From a checkpoint of a small transformer trained on Wikipedia.
Size: 14 layers, 2 heads of 64 (1 for keys and values), 5.82M parameters.
Each number is 128 + 32 x the weight over the matrix's rms, rounded and kept within 0 to 255. Layers, rows and columns count from 0.

# layer 6 MLP up, 640x160, rms 0.0934, rows 593-607, columns 0-159
[[ 87 108 140  84  86  86  86 137 228 128 104 136 103 146 128 146 124 135 117 117 131 111 125  83 124 155 112 108 113  97 145 140  93 183 168 140 171  85 175 119 152 130 123 161 173  99 118 141 134 147 137 165 111  60  97 107 148 176 174 158  76 144 107  73 145 120 176 127 101 158 151 116 139 149 143 173  89  85 123 140 128 126  91  84 144 144 155 129 125 130 147 128 135 108 149 107  97 113  93 148 157 156 162 125 111 108  88 161 132 172  63  92 135 127  41 157  82 159 131 139 172 111 121 124 149 107 158  86  91 112 154 107 114 114 194 200 122 185 119 126 135 127 108 191 183 167 212 150 106 161 163  87 200  73 138 143  68 101 117 142]
 [126  93 156 117 156 148 156 132 113 145 138 134 145  85 116  76  76 128 109 171 121 114 123 115 170  86  99  89 131 165 116 135 157 134 137 117 188 112 140 137 103 156 122  58  62 102 156 156 107 173 112 147 133  97 194 139  81  87 134 150 135 127 141 164 182  72 139 174 128 140 186 117 153 156 104 106  65 180  73  89 100 120 116 134 150 126 193 190 170 194 145 127 118  66 119 121 138 100 135  21 119 146 151 130 161 169 174 159 181  80 159 113 155 102  20 115 148 136  43 119 123 143  77 125 122 141  72 110 142  91 150 122 109  83 164 140 173 103 133 155 140 107 150 174 103 175 115 117  71 137 147  80 169  93 190 118  86 145 143 116]
 [163 152 154 121 128 156  79 144 174 178  97  94 129 133 130 178 154  74 207 114 115 143 173  46  88 142 153 131 111 142  48 190 143 156 122 140 138 154  97  97 201 143 175 153  86  85 171 134 130 130 124 108  75  54 157 126 107 126  81 151 104 158 128 124 100 106 149 157 124 118  65 165 110 170 123 126  89  58  94 170 133 126 136  74 142 102 159 185 129 121 148 172  94 111 139 134 138  98 107 124 136 158 121 139 122  78  92 169 136  92 108 127 117 124 101  72 158 110 154 131 181 136 144 155 142 113  95 138 153  97 107 140  82 193 113 118 144  90 139  83 122 120 146 156 147 156 129 103 131  80  64 110 137 244  78 157 183  78  99 121]
 [ 75  85 141 106  74 154 118 134 140 141 167 107 103 134 170 114 165 103 103 202 137  82 106 139 133 167  88 163 158 127 149 107 126  84  93 141 113  97 119 116 108 111 165 156  67 104 139 115 172 146 186 141  98 139 154 152 129 104 142 182  89 101 132 166 102 193  61 122 101 129 200 108 116  51  78 120 113 133  96 117  95  82 117 140 155 138  75 103 147 130 109  71 128 212 108 120  43 121 121 100 168 126 147 121 145 167 133 170 188 102 137 134 166  91 178 151 126  92 191 108 150 113 141 140 130  99 116 167  84 111 139 146 107 105  60 155 117  98 101 117 113 130 159 109 130 124 145  94 141 154 173 172 117 169 172 126 128 143 146 104]
 [180 167 168 119 113 134 110 166 141 170 143 158 133 142 203 178 127 101  74 127 124 167 165 107 131 114 107 180  75 183  95 120 180 104 142  78  75 163 117 164 166 173 124  62 129 108 128 135  39 136  81 161 124 136 124 133 107 175 193 121 116 148 113 126 142 104 128 159  66 185 128 108  77 171 113 104  41 111 132  91 113 160 180 165  81 167 121 147 167 123  95  79 106 113 123 126  95 141 187 118 119 127 147 148 113 141 114 101 155  86 133  99 103  70  93 116 144  83 140 158 144  94 130 119 125  80  90 122 103 129 173 119 121  92 116 160 122 110 109 153 102 127  81 142  96 155 145 144  88 129 118 112 175 157 109 128 101 116 158 157]
 [132 155  89 122 119 137 142  63 159 161 130  86 106 191  79 168 162 138 117 108  79 131  58 130 172 120  86 152 118  78 192 120 132 128 116 129 150  86 171 160 144 119 132 145 143 110  85  98  48 155 145 103 102 111 145 191 147 109 173  91 170 112 128 152 136 152 151 158 121 158 150 139 138 174  87  71  86 144 153 161 143 101  82 105 146 147 153 148 111 175 145 214 101 134 105 132  77 125 174 165  79 123 152  93 135  77 104 174 164 116 132 149 150  66 165 141 131  85 134 152 107 140 107 128  80  90  89 150 171 143 225 133 158 143 122 125 177  95  78 163 106 117 149 105 152  99 213 160  89 189 149 159 130  89 136  80 160 134  97 140]
 [ 85 140 180 129 132 120 137 102  75 156  95 120 162 106 155  78  60 133  97  70 191 126 176 157 111 156 107 149 117 110 153 154 119  74 100 176 106 174 156 202  87 192  52 172 175 135 186 128 111 112 121 123 187  93 205  95 129 101 114 131 129 110 122 162 129 148 197 134  96  62 147 123 152 110 127 128  56 115 116 129 117 111  86 131 129  73 100 158 133 154  75 203 140 135 100 110 126 189 128 129 128 146 180  83 130 144 157 199  52 130 133 118 111 128 136 101 103 135 140  95 103 110 152 171 124 130 116  99 168 163 117 141 144 166 131 155 108 123 122 126 100 143 178 115 138 113  72 165 117  86 135 124 139 129 155 126 136 175 124 119]
 [ 96 194  77 109 131 111 160 160 155 195  81 116 117 125  75 127 159 132 119  98  90 132 138  64  93 156 123 120 130 120 128 145 108 138 157  73 207  85 102 140 156 130 172 105 106 168 183 147 139 119 137 147 123 156  96 117 125 122  71 142 123 147 164 121 128 105 112 135 184 110 178 167  96  58 142 113 127 108 139 163 123 104  90 139 123 188  95 170 151 163  99 133 130 201 137 161 129  65 105  92 157  67 179 123 138  78 122 145 119 113 142 174  98  86 125  85 131  77  78 124 112 171 135 109 184 201 158 180 165 146 160 162 142 200 180 165 152 131 139 103 173 163 133 140  99  88  68 146 139 142 146 143  80 122  74  60  99 138 135 121]
 [ 78 153 154 106 141 181 208 149 100 120 117 131  69  63 135 152  85 132  89 141 101 183 105 162 120 114 142 101  73 129 117  77 113 101  67 130  99 100 175 140 178 142 139  73 123 149  58 111 103 126 119 100 125 167 106 130 173 148 102  83 128 172 101 140 106 154 150 122 132 114 128 117  96 157 187 185  97  99 146 112  86 113 118 182 156 136 133 147 132 131 158 157 105 121 112 150 135 165 125 148 177 106  92 131 119 108 134 124 194 152 144  70 150 138  60  79 121 126 136  97  38 142 144  68  84 163 162 154 112 154 140 158  90  67 148 123 149 152 116 115 114 166  88 162  97  98 182 120 112 167 170 122 145 159 114 123 115 221 149 110]
 [117 191 116  71  86 140 163 144 175 152  84 169 172 133 136  85 156 120 170  74 172 129 134 142 158 206 160 110 155  87 104  89 132 129 140 142 125 110  92 158 126 103 109  92  97 120 120 144 116  76  40 147 105 111 172 156 178 129 148  96  78 140 161 149 158 169 127 120 109  97  99 134 146 116 164 112 132 136 110 144 136 178 137 160  60 124 106 161 133 148 139 176 123  89 128 175 161 102 106 185 139  87 117  83 152 142  85  84 180 100 117 132 108 143  98  73  74 105 162 117 124 126 165  80 119 148 137 202 172 164 158 160 172 159 124 151 131 118 103 150 126 115 158 109  52  95 120 181 115 115 165 133 173 130 112 143 113 101  67  99]
 [150 123 159 185 146  95 107 179  76  20 153 118 151 105 143 110 125 134 108 140 152 118  55 139 111 128 157 180 208 126 124 125 130 107 129 130 158 122 143 112 123 122  75 177 111 187 128 191 130 137 103 138  98 105 179 137 170 166 165 155 140 162 129 129 185 140 123 138  84 164 126 104 140 128 133  49  96 171 127 139  66  90 101 117 187  63 129 182 145 161 131  79  52 159 128  87 121 146  58 132  99 140 168 112 110  97 114 157  95  65 108 199 149 166  76 104 135 135 100 131 129 101 135 171  99 106  95 145 112 158 165 132 113  45  72 144 149 102 128 147 164 145 116  99 127 132 159  96 127 101 118  94 111 211 134 161  92 134  93 137]
 [135 132 106  70 145 127 108  98 138 117  93 150 118  86 116 139 105  89 161 174 118 131 172 148 167 126 123  77  88 176  77 102 175 125  90 149 135 105 142 197 155 141 178 126  91 210 123 126  87 119  98 165 188 183 143 103 117 204  96 194 163 153 100 134 186 140 142 101 151 126 110  68 109 172 118 120 130 108 112 159 155 102 104 150 118 145 120 129  80 132  80  77  96  97  96 175 139 115 164 163 118 134 148 155 150 120  51 142 154 163 117  73 124 137  97 124 150 141 179  99 115 170 116 160 151 161 171 126 150 103 162 112  44 143 181 161 104 111  85 144  90 113 120  83 104  98  71  96 135 136 103 132  69  84 107 131 211 133 156 171]
 [104 136 133 173 104 113  83 101 145 109 130 177  95  98 139  95 154 110 156  50 130 115 151  76 103 144 101 172 126 197 101 170 145 136  90  98 134  88 135 125 125 134 153  96  82 144 158 140 174 174 126 180 143 209  97  98 151 195 117 151 152 104 112 127 161 134 115 107 189 129 109 118  85 161 106 129 170 133 115 182 204  95 109 146  91 107  86 158 119  89 163 109 155  89 124 127 115 136  88  85 129  85 143 102 128  92 131 119  75 156 111  80 103 157 139  82 155  97 152 132 108  59  97 131 137 156 146 127 110 151 176 126 109 120 241 144 138 155 124 134 115 186 161  86 168 130 138  60  90 117 148 181 147 110  89 106  90 148 152 156]
 [131 159  83 146 152  91 160 137 141 153 123 109 159 122  99 120 171 144  95 147 138 115 149 127 146 119 151 116 169  72 150 124 105 130 168 155 114 138 134 162 101 128  88 127  96 190 116 177 148 153 130  82 139 118 135 152  86 128 160 140 171 155 133 175 126  96 174 134 173 133 133 142 109 140 109 145 124 122 128 140 114 114 140  66 143 132 176 119 105 127 130 137 151 144 124  93 132 111 153  42  96 114 172 197 103 163  99 133 157 153 174 110 139 170 104  88 141 150 113 153 153 103 119 208 136 115  83  64 136 130 136 130 111 174 136 117  94  78 134 132 109 112 101 170 122  79 133  85  69 126 105 126 109 153 110 114 115 159 150 155]
 [137 132 127 117 163 130 134  41 148  96 105  99  87 150 114 166 102 200 113 165 184 133 113 112 136 140 100 171 103 112 100 108 126 157  87  97 150  91 171 101 107 118 129  80  93 106 156 117 173 110  87 209 134 111 119 124 120 120 129  93 139 126 123 122 101 122 118 145 151 150 181 114 121 151  96 122 220 107 115 160 103 206  84 125 166 101  77 178 104 156 179 124 158 193 147  90 127 134 133  76  81 185  61 126  72  77 113  85 137 168 137 190  93  65 136 157  99 184 126 122 135 143 164  98 137 167 113 110 116 139 117 111 175 142 146 139 118 111 184 111 189  99 139  88 147  70 167 141 146 152 135 106 103 185  83 109  31 134 161 124]]
# layer 6 MLP down (transposed), 640x160, rms 0.0894, rows 593-606, columns 0-159
[[187 127 114 121 133 158 151  93  59 115  88  96  82 107 140 136 129 134 140  93 140 141  87 145 226 145 125 154 112 113 119 149 154 111 114 183 107 175 138 124  94  69 185 138 125  96 101 192 114 140 145 112 117 150 180 144 102  86  70 137  97  74 140 211  76 137  83 167 129 143 122  85 119 124 181  82 145 142 157 100 135 143 193 189 148 184 122 159 110 222 129 148 158 120 143 107 126  89 110 118 122 188  90 128 196  94 123 120 134  79 143 110 135 175 174 110 110 124 106 151 107 142 150 126 104 116 141  96 118 134 117 185 122 150 155 146 114  55 109  96  77 137  98 111 131 155 117 155  59 106  49 159  89 187 149 133 100 127 118 132]
 [148 112 177 201 101 145 139 127  92  96  61 107 169 127 137 129  88 123 158 127 139 102 130 112 171 149 159 162 100 122 141  88 122 140 184  89 183 117 138 140 132 121 111 125 117  79  81 118 127 222 149 150 131 133 130 124 131 195 115 130  99 112  75 108 158  64 124 252 136 104 115 138 100 167 147 163 150  84 113  78 149 134 140 161 124 167 117  60  77 112 149  87  97 145  99 131 122 134 176 165 126 137 211 149 129 206 171 136 109  69  78 143 152 116 203 102 137  88  95 127 127 108  96 126 185 149 110 138 130 141 153  83 144 168 128 116  84 149 154 160 136 158 158  70  81 147 110 137   1 136 125 134 108 122 132 126  68 125 102 130]
 [111 124 127 124 133 137  84 217 161 139 167 136  99  93 120 174 160 120 190 138 118 132 134 143  32 151 132 142 114 122 108 124 106 131 136 147 135 124 125 132 161 121 187 152 146 156  90 138 117 163 139 112 110 115 123 106 171  74 139 131 122 124 105 145 125 108 127 255 123 140 161 102 131 151 108 154 142 124 142 169 108 113 159  97 125 131  98 154  93 110 108 161 109 136  88  94 111  94  71 156 138 163 151 155 120  49 115 139  91 128 112 141 118 126 123 122 106 111  92 127  93 148 164 136 147 118 128 128 166 154  73 128 101 135 133 103 111  96 126 151 131 147  72 108 111 132 111 141 155 127  99 118 124 180  67 153 143 134 128  94]
 [124 146  82 165 146 148  68 134 111 127 116 125  96  71 130 173 159 134 170 160 119 120 108 141 137 115 170  96  95 139 135 137 178  83 105 155  46 137  90  77 183 104 143  75 124 147 107 125  93 141 135 188 133 141 149 155 124  95 178 135 151 134 175 140 137 173 138 181 166 137 155 168  90  93 123 114 142 144 130 138 123 127 139  95 132 142 127 148 170 142 105 164 136  88 140 154 131  92 177  96 146 116 114 109 109 122  96 122 134 100 122  62 150 121  96  87 106  66  82 178 165  94 117 103 162 137 106 126 125  60 105 124  73 112  68  64 181 173 181 117 188 183 175 136 157 130 125  85 101 113 152 161 159 129  70 105 121 131 130 169]
 [116 158  95 136 216 148 161 131 191 148 101  83 120 181 100 110  99 103 132 138  84 152 120 104  94 117 142 121 105  94 109 160  24 125 125 113 132 119 117 120 113  98 125 135 159 155 181 159 100  77 161  64  97 131 147  92 152 129 141 158 160 109 127 186 136 131 100 131 130 115 164 109 161 166 150 134 177 167 149 110 121 188 158  51 112 118  87 134 117 105 140 175  63  53  95  96 161 121 117 133 124 171 175 120 129 127  86 150 151 205 176 149 133 164 133 119  92 108 111 133  75  71 111 114 104 174 115 105 129 144 100 162 117 127  62 143 122 140 141 126 132 134 126 114 105 108  76 180 186 127 100  73 134 149 133 141 158  87 152 106]
 [110 131  88 129 104  89  98 121 154 120 139 186  96 139 156 129 139  86 105 105 131 125 150 119 130 153 156 142 125 143 101 122  85 135 138 151 159 110 129 143 135 140 139 119 129 118 152 125 155 102 155  92 162 139  90 129  91 131 130 175 152 141 119  92  74 139  91 255 179  90 137  63 100 135 156 119 119 107 128 113  78 185 156  71 176 127 105 153 127 167 115 123 124 102 110 126 167 170 125 159 131 108 143 155 120  92 122 117 110 168 101 103 177 172 118 125 143 101 127 137  99 107 155 147  91 156 152 151 120  77 178 171 161  63 110 161 106  92  81 102 195 149  87 134  92 156  73 131 255 121 146 159 149  92  68 177 117  82 127 106]
 [ 86 104 110 109 128 114 108 157 117 153 125 152 228 117 128 145  86 150  55 117 162 160 191 147 110 190 110 166  76 126 130 111 112  78 173  92 113 153 139 162 185 141 124 127 111 117 158 139 107 109  86 125 177  88 120 103 128 119  91 161 158 166 125 146 143 130  93 234 106 156  92 112  98 182 147 106 107 125 164 124 152 112 129 146  65  88 103 148 137 158 118 194 116 119  89 121 124 148 175 145 130 112 105 111  85 157 154 149  63  90 149 116  71  91 103 152 116 127 160 142 155 146 187 161 164 114 126 155 129 148 156 206  97 132 106 124 100 143 104 128 108 150 187  76 156 141 152 163 100 134  99 107 115 150 106 101 104  88  88 154]
 [196 183 143 175  92  84 109 194 115 171 140 161 158 146 116 160 156 169 136  94 133 131 146 110  59 163 111  86 155 118 114 122 114 120 130 171 112 130 180  95 140 180 100  77 156 129 130 166 102 178 147 139  40 129 127 137 160 151 179  81 127 138 117  79  72 114 123  25  71 134 148 129  73 168 147 129 154 141 155  77 101 106  39 204 132 121 119 157 122 115 109 113 132 108 136 127 146 128  70 136  94 105 161 100 115  86 124 155 126  85  93 174 181 132 158 147 164 134  86  98 123 202 128 146 141 143 141 108 143 155 102 109 147  67 156 125 141 118 126  76 151 148 161  93  90  98 114 132  85 119 158  87 136 101 146 114 195 139 123 107]
 [131 146 128  50 121 104 103 113 101 109 117 134 172 137 121 156 143 110 142 156 147 127  87 134 150 103 125 118 110  86 154 124 129 131 150 164 126 162 159  45  98 145 130 119  91 160 125 134 127  85 139 169 121 190 142 110 117 136  97 179 137  93 163 167 125 146 105 190 149 134 133  43  98  69 120 147 102 144 127 122 159 118 153  45 160 124 149 105  85 140  98  79 205 153  81 129 106 152 123 150 150 169 154 136 168  71  92 158 135 117 167 132 154 150 174 118 105 141 161 188 118 122 168 148 135 130 118 124 145  86 109 134 141  96 135 106 134 188 115  60 143 128  91  88 145 112 112 192  56 157 158 117 125  90  88  91 193 140 113 138]
 [141 108 110 123 119 116 107 163 146  80 102 123 178 108 160  79 180 163 102 130 135 150 116 159 153  94 108 163 133 150 144 144  94 101 129 168 154 156 133 117  96 161 153 156 135 118 192  97 104 115 170 104  85  96  91 194 141  88 187  63  73 141 127  60 131 127  68  79 102 137 129 136 154  75 148 126 129 115 141 130 165 191  70 126  90 112 159 138 157 144 160 129  74 166 170  96 124 115 133 165 143 103  87 155 113  99 106 126 108 163 127 121 136  97 130 162 131 100 128 133  72 129 119 140 142 150 160 137  90  46 104 139 163 120 121 156 147 194 130 120 123 152 114 135  88 163 149  56 190 156  98 137 107  67 159 148 141 112 159 166]
 [ 94 136 150 142 138  98 109 136  82 122 156 149 133 112  91 141 182  94 129 139 128 124 127 121  46 112  95 100 174  92 151 155 255 151  71  89 119 131 115 144 179 129  88 126 118 162 116 136 136 160 140 121 142 102 150 111 151  86 105 154 158 116 121 141 143 158  83 255 124 124 147  95 132 141 144 135 116 135 145 125 123  97 173 144  96 139 158 160  71 155 112 113 140 156  76 109 146  99  84 129  89 134 187 124 147  39 113 107 107 131  92 170 127 158 181 149 124 138 132  92  92  75 155 177 178 124 113 100 122 143 111 170 141 112 127 140 147 113 100 117 144 162 120 132 116 117 155 123 176 126 137  98 129 128 143  93 112 155 105 107]
 [131  90 161 103 152 138 112  96 153 156 105 121 152 113 137 118  72  82  85 148  93 143 130 125 201 149 112 112  87 203 101  93 238 116 112 154 161 159  94 110 139 126 110 139 109 178  91 122 182 137 135 107 125 130 186 163 112 125  94  83 163  81 178  76 143 111 126   0 129 150 136 136 145 160 141  74 149 103 100 166 147 125  84 120 137 124 124 176 139 134 124 158 112 133 161 150 156 125 114 134 128 166 121 102 114 214  65 145 126 157 112 135 120 137  96 100 168 146 108  62 129 180 119 123 111 126 143 113 152 155 132 137 143 105 154 139  86 138 137 121 137 132 121 138 135 155 114 135  37 108  81 117 101 134 129 106 133 152 124 175]
 [157 134 130 156  80 114 125  97 114 111 134 147  45 110 103 136 160 139  96 135 163  88 142 155 120 138  78 162 130 113 190 147  24 140 164 167 177 167 126 146 148 123 130 126 129 106 141 132  74 114 113 145 131 120 128 144  99 122 125 106 146 132 104  88 163 168 113 222 142 163 135 117 122 100 152 145 141  87 175 107 120 156 118 136 179  82 112 137 107 168 158  88  77 172 105 141 144 149  80 161 111  55 151 136  71  80 124  99 140 118 134 135 134 143  75 113 124 164 155 142 106 184  87  94 165  92  51  78 172 209 131  62 135 104 149 156 168  80 154 121 155 146  90 117 101 104  83 166 150 135 145 187 143 178 137  97 104 136 151  53]
 [124  92 149 132 144 115 127 176 122 108 124 197 160  95 117 128 141 103 108 161  97  92 123 140 158 134  86 118 117 151 153  84 120 132 101  79 114 185 136  91  93 118 166 100 137 117 115 136 125 116  95 140 116 163 148 137 160 116 140  82 189 140 160 141  96 101 126 238 149 138  94 131  89 141 103  87 134 177 146 134 108 127 159 162 126 143 138 192 118 166 103 154 167 119 128 132 137 107 127 154 103  95 122 141 211 152 130 124 148 154  84 119 119 113 114 108 126 134 115 123  91 120 137  87  79 118 166 147 104 103 120 113 139 136 121 136 168 170 125 165 168 163 143 111 150 108 190 137 114 152 109 122 116  81  96 100 107 112 125  75]]
# layer 6 MLP gate, 640x160, rms 0.0958, rows 594-607, columns 0-159
[[135 120 177 153 173 153 155 121 151  93 172 105 195 150  68 133 118 132 153 153 123  77 104 122  81 111 180 124  69 162  79 142 103  87  74  96 159 186 122 135 106 182  93 157 138 167 109 150 136 135 137 120 142 105 134 163 130  83  82  99  94 119 103 120  83 132 121 104 154 135 141 151 104  91 135  75 163 178  83 133 122 143 161 146 163 123 107 150 200 173 119 152 189 102 194 145  91  99 108 171  56 159  95  76  85 113 150 178 129 150 193 116 104  79 142 111 117  92  95 154 165 151 160 130  72 133 135 162 150  76 196  93 185  85 160 112 137  95 110 158 139 139 139 144 167 124  76 157 128 127 139  93 151  63 129 189  94  97 153 105]
 [173 110 128 157 138 142  78 149 165 135 100 117 168 111 145 136 130 158  82 129 113 146 146  99  96 116 110 129 178  58  66  82 152 121  65 148 165 154 116 118 145 142 140 197 139 120 139 167 163 109 132 142 173 106 127  92 155 105 109 195 158  70  86 158 119  96 169 127 100 145 141 132 174  86  83 120  67 110  81 147 167  81 154  76 133 137 131 220  84 161 186  82 109 140 139  78  43 144 170 137 145 116 135 189 134  99 119 143  93  87 150 157 107 179 124 161  64 137  85 128 148 159 120 126  94  96 155 170 130 160 115 124  97 108  91 162 136  72 176 139 146 139 133 159 192 128 131 110 130 104 143  87 160 150 129 127 113  95 141 141]
 [155 136  90  83 128 149 179  92 114 149 150 110  74 151 135 137 106 142 182 113 122 149 116 129  91 153 112 163 146  91 117  99 132 103 194 118 142 179 196  87  96 169 187 145 102  94  63 129 113 144 108  85 114 136 132 143 160 150 121 138 143 145 137  97  93 120  82 131 115 108 114  91 118 171  95 129 128 132 187 173  96 146 173 171 184 128 104  63  93 112 103 194 103 128 154 122  66 164 128 116 137 174 123 127 196 165 140 190 136 165 174 201 168 137 145  57 168 128 142 132 124 178 101  85 118  80  97  90 143 127  85 138 164 169 133 127  76 144  89  88 126 102 134  91 148 184  90 140 106 123 127  83 106 158 174 114 133 120 101  96]
 [123  92 104 150  94 108 115  92 133 120 170 140  70 125 118 151 150 127 153 142 116 172 193  97 176  94  94 125 130 161 111  82 141 187 103 154 148 147 151  81 158 136 111 111 142 158  70 101 165 132 154 191 121  92 119 112 172 108 127 103  58 148  96  89 124 146 132 107  73 140 113 115 157 151 116 133 109 165 161  94 130  82 150 147 220 149 170 105 111 138 111 160 158 141 116  93 123 227 140 123 146  89 135 179  82 137 166 145 153 104 105 131 189 120 162 134  99 123 138 172  90 162 135  96 118  95 121 111 106 148 114 156  49 146 146 151 100  76 127  89  41 150 103 137 164  99 170 146 114 134 169  93 129 142 133 116 202 146 141 131]
 [200 132 136 104 187 138 138 121 105 140 127 135 111 124 123 144 103 157 132 175 119 128 110 120 111  98 155 190 147 113 129 173 170 168 148  52 188 110 143 131 125 156 142  85 195  65  76 178 107 125  78 130  61  82 124 113 171 124 145 210 117 118  91 107 158 145 133 109 151 120  73 142  96 180  96 131 167 140 123  95 155 108 142 110 137 141 106  89 144 117 189 108  88 108 168 142 127  85 130 159 147 111  91 120 154  64  97 116 169  87 127 115  98  85 146 168 151  92 154 172  89 145  47  46  93  95 207 126 107 153 138 143 131 159 187 101 189 116 104 126  42 115 148 177 175  80 115 116 101 129 166 134  94 118 208  94 114 138 113  71]
 [115 159 140 135 128  88  97 142  93  79 174 156 151 121 128 153 115  60 132  84 111 151  92  89 140 122 150 161 131  83 132 111 118 100 125 124 105 128 127  91 122 177 100  93 151 175 133 138 123 159 132 136 157  82 115 158 105 177 159 139 156 102 120 139  64  85 113 130  76 155  43 173 169 105  65 124  87 211 124  68 116 159 136 182 112  78  60  72 161  95 139 118 146 133 164 134 116 187 144 134 219 133 123 108 150 140 114 127 108  96 134 143 110 122  96 170 123 129 173 133 190 155 118  95 176 152 154 205 135 129 159 115 119 167 137 112 157 142  36 139 125 106 141 126 144 139 144 136 152  96 120  92 103  96 157 133  89 146  95 140]
 [149 111 157 159 146 114  95 121 175 107 178 117  69 125 163  95 115 143  94 164 115 129  67 146 184  79  83 124 142 141 138 156 152 117 113 122 140 137  59 162 131 150 110  67 115 148  94 123 127 101 128 143 176 105 124 142  86 151  99  86 176  84  84  97 183 145 128 130 110  91 177 111 145 160 129 211 128 102 177 124 129 121 169 145  93 146 127  38 111 164 133 151 176  71 139 166 121 173 146 170 180 144 126 160  95 153 146  96 147 149 139  85 133 123  53 112 129 132 119 130 134 129 125 115 143 100 114 132 148 180 153  98  63 102 109 115 145  99 148 121  73 139 140 152  86 143 147 101 149 224 108  77 146  87  24 134 113 134 165 126]
 [124 114 141 100 123 195 200 153 170  97 128 171 115 132 162 137 135 152 182  56  85 151 103  99 155 123 144 153 127 205 115 119 118  92  80 159 159  93 119  89  92  70 104 179 156 148  86 136 124 187 178  90  69 130  68 124 106 128 185  85 134 113 194 135 153 143 139 132  69 156 168 180 113 159 107  91 121  97  67 147 127 122  66 184 163 119  85 154  76 108 150 156 139 183 142  90 169 134 100 138 154 137 163 127 117 132  77  59 111 110 124 127 128 165 111 152 150 173 103 116 114  93 135  36 168 180 116 115 123 106  65 115  96 172 160  92  85 173 167 135 174  99 148 132 132 132  95  32 156 132 132 132  87 163 135 113 200 108 102 143]
 [131 165 155 114 103 121 159 120 114 140 139 145 107 134 160 150 134 151 143 171 155 124  96 118 138 121 141  91 108 151 109 148 148  65 138 140 110 131  85 178 132 147 101 122 168 169 174 125  96 163 133 143 148 159 135  95 128  84 140 112 129 125 162 156 123 155 158 130 137 185 122 178 100 127 181 158 140  87 144 139  65 172 147  55  80 135 202 124  86  77 120 121 122 151 124 155 105  74 154 158  78  99  62 111  85 113 154 159 118 103  87  47 138 133 114 113 102  93 188  92 118 117 158 154 131  99  92 136 153 138 147 168 193 139 133 136 146 105 152 135  93 181 172 192 114 132 188 146 135 130 147  81 103 120 114 126  86 136 129 122]
 [ 88 194 189 139 108 137 116 163  62  58  84 149 177  84 113 149  74 150  83  89 125  82 117 123 158  98 118  99 156  94 143 211  88 152 162 137 106 108 140 112 136 183  99 177  92 177 135 188 132 151  82 167 126 136 170 107 127  97 117 119 152 134 159 153 108 175  74 149  97 119 118  85 140 164 155  97 155 111  90  96 131 113 145 138 124 145 157 120 118 107 163  85  73 150 131 152 124 170  90 145  95 141 158 137  96  98 171 167  95  47  93 136 151 143 130  87 133 106 132 125 137 106  87 111 133 114  87  80 114 116 170 190 165 137 119 117 113 132 100 133 115  97  86 147  89 151 138 109 110  76  81 131 161 224 126 157 139 158 121 143]
 [171 142 131 153 126 191 126 135 152 109  81 123 168 123 117  79 117 119 133  81 146 139 111 142 114 165 104 108 183  97  69 158 117 185 174 107 127 182  76 107 140 125 109 169 157  94 205  93 133 119 107 110 142 114 166 113 127  84 156 171  64 124 129 126 130 169 101 103 126 114 111 104 187 145 143 150 145 168 192 133  95 129 109  86 184  67 156 148 202 141 161 100  85 100  91 146 157 121  85 123 139 132 137 124 121 126 186 180 159 134  93 197  86  75  95 114 140 174 130 127 183  97 144  96 119 163 116 165 112  82 136 122 156 149 110 141 180 166  99 153  83 163 106 135 170 152 173  88  96 144 135 146 168 144 160 169 106 156 109 119]
 [121 113 202  99 161 117 133 201 168 158 121 158 152  79 139 158 145 121  43 127 123 177 129  96 146  86  71 115  90 129 158 102 144 118  94 126 128 107 122 183 151 118 199  42 117 181 148 121 132 204 167 173 112 171  35 174 117 140 112 132 148 129 121 158 180 148 115  85 145 103 188 160 132 114  97 103 115  67 121  95 133 141 114  82  77 172 130 111 139  93 109 155 160 151 132 112 131 139 133  76 101 135 196 152  93 117 172 109 158 120 140 136 109 114  82 155 117 112  89 125  94 101 134 127 148 164 129  47 171 178  88 157  69 196 182 147 151 140 142 152 151 164  97 133  89  67 120 104 112 140  76 127  88 126  71 138 169 190 119 116]
 [114 107 112 138 109  97 154 175 134 144 141 134 154 178  97 107 180 134  78  99 153 131 120  84 164  89  96 129 172 101 137 130 144 131 164 123 109 114  79 168 111 142  92 142 147 144 126 126 121 111 142 116 147  86 150 106 101 112 151 144 148 106 191 141 201 125 150 115 104 101 177 185 147 154 127 140 130 147 100  78 128 130 118  86 124 147 144 176 136 109 145 112 132 142 167 113 138 135 149  94 108 128 185 139  70 180 126  77 111 102 153 103 144 129 145 146 161 128 116 128 138 103 129 136 110 141 128  86 124 119 126 145 109 156 117 133 104  88 150  91  83  71 171 204 112 120 118 125  90 121  98 142 123 161 101  93 148 109 194 166]
 [170 181 153  38 150  75  79 126 150  78 167 163 140 122  95 115 126 123 107  89 129 131 129 106 119 102 105 119  98 140  84 142 123 153 147  73 152 132 143  96 115 174 136 184  94 177 144 132 114  86 162 179 124  58  77  77 107 122  92 147 113 157 140 141  99 162  84  82 152 142  83 162 194 132 106 163 139 124 117 106  87 150  79 131 146 167 133 116 148 148  95 121 134 186 139  80 140 130 168  98 110 255 139  76  84 139 113 101 103 105 154 133 160 155 154 135 106  94  74  97 139 114 187 177 116 146 128 119  96 112  83 107 128 150 187 120 121 118 187 157 185  96 138 115 143 118  89 100 121 150 122 161  73 148  85 179 111 134 159 159]]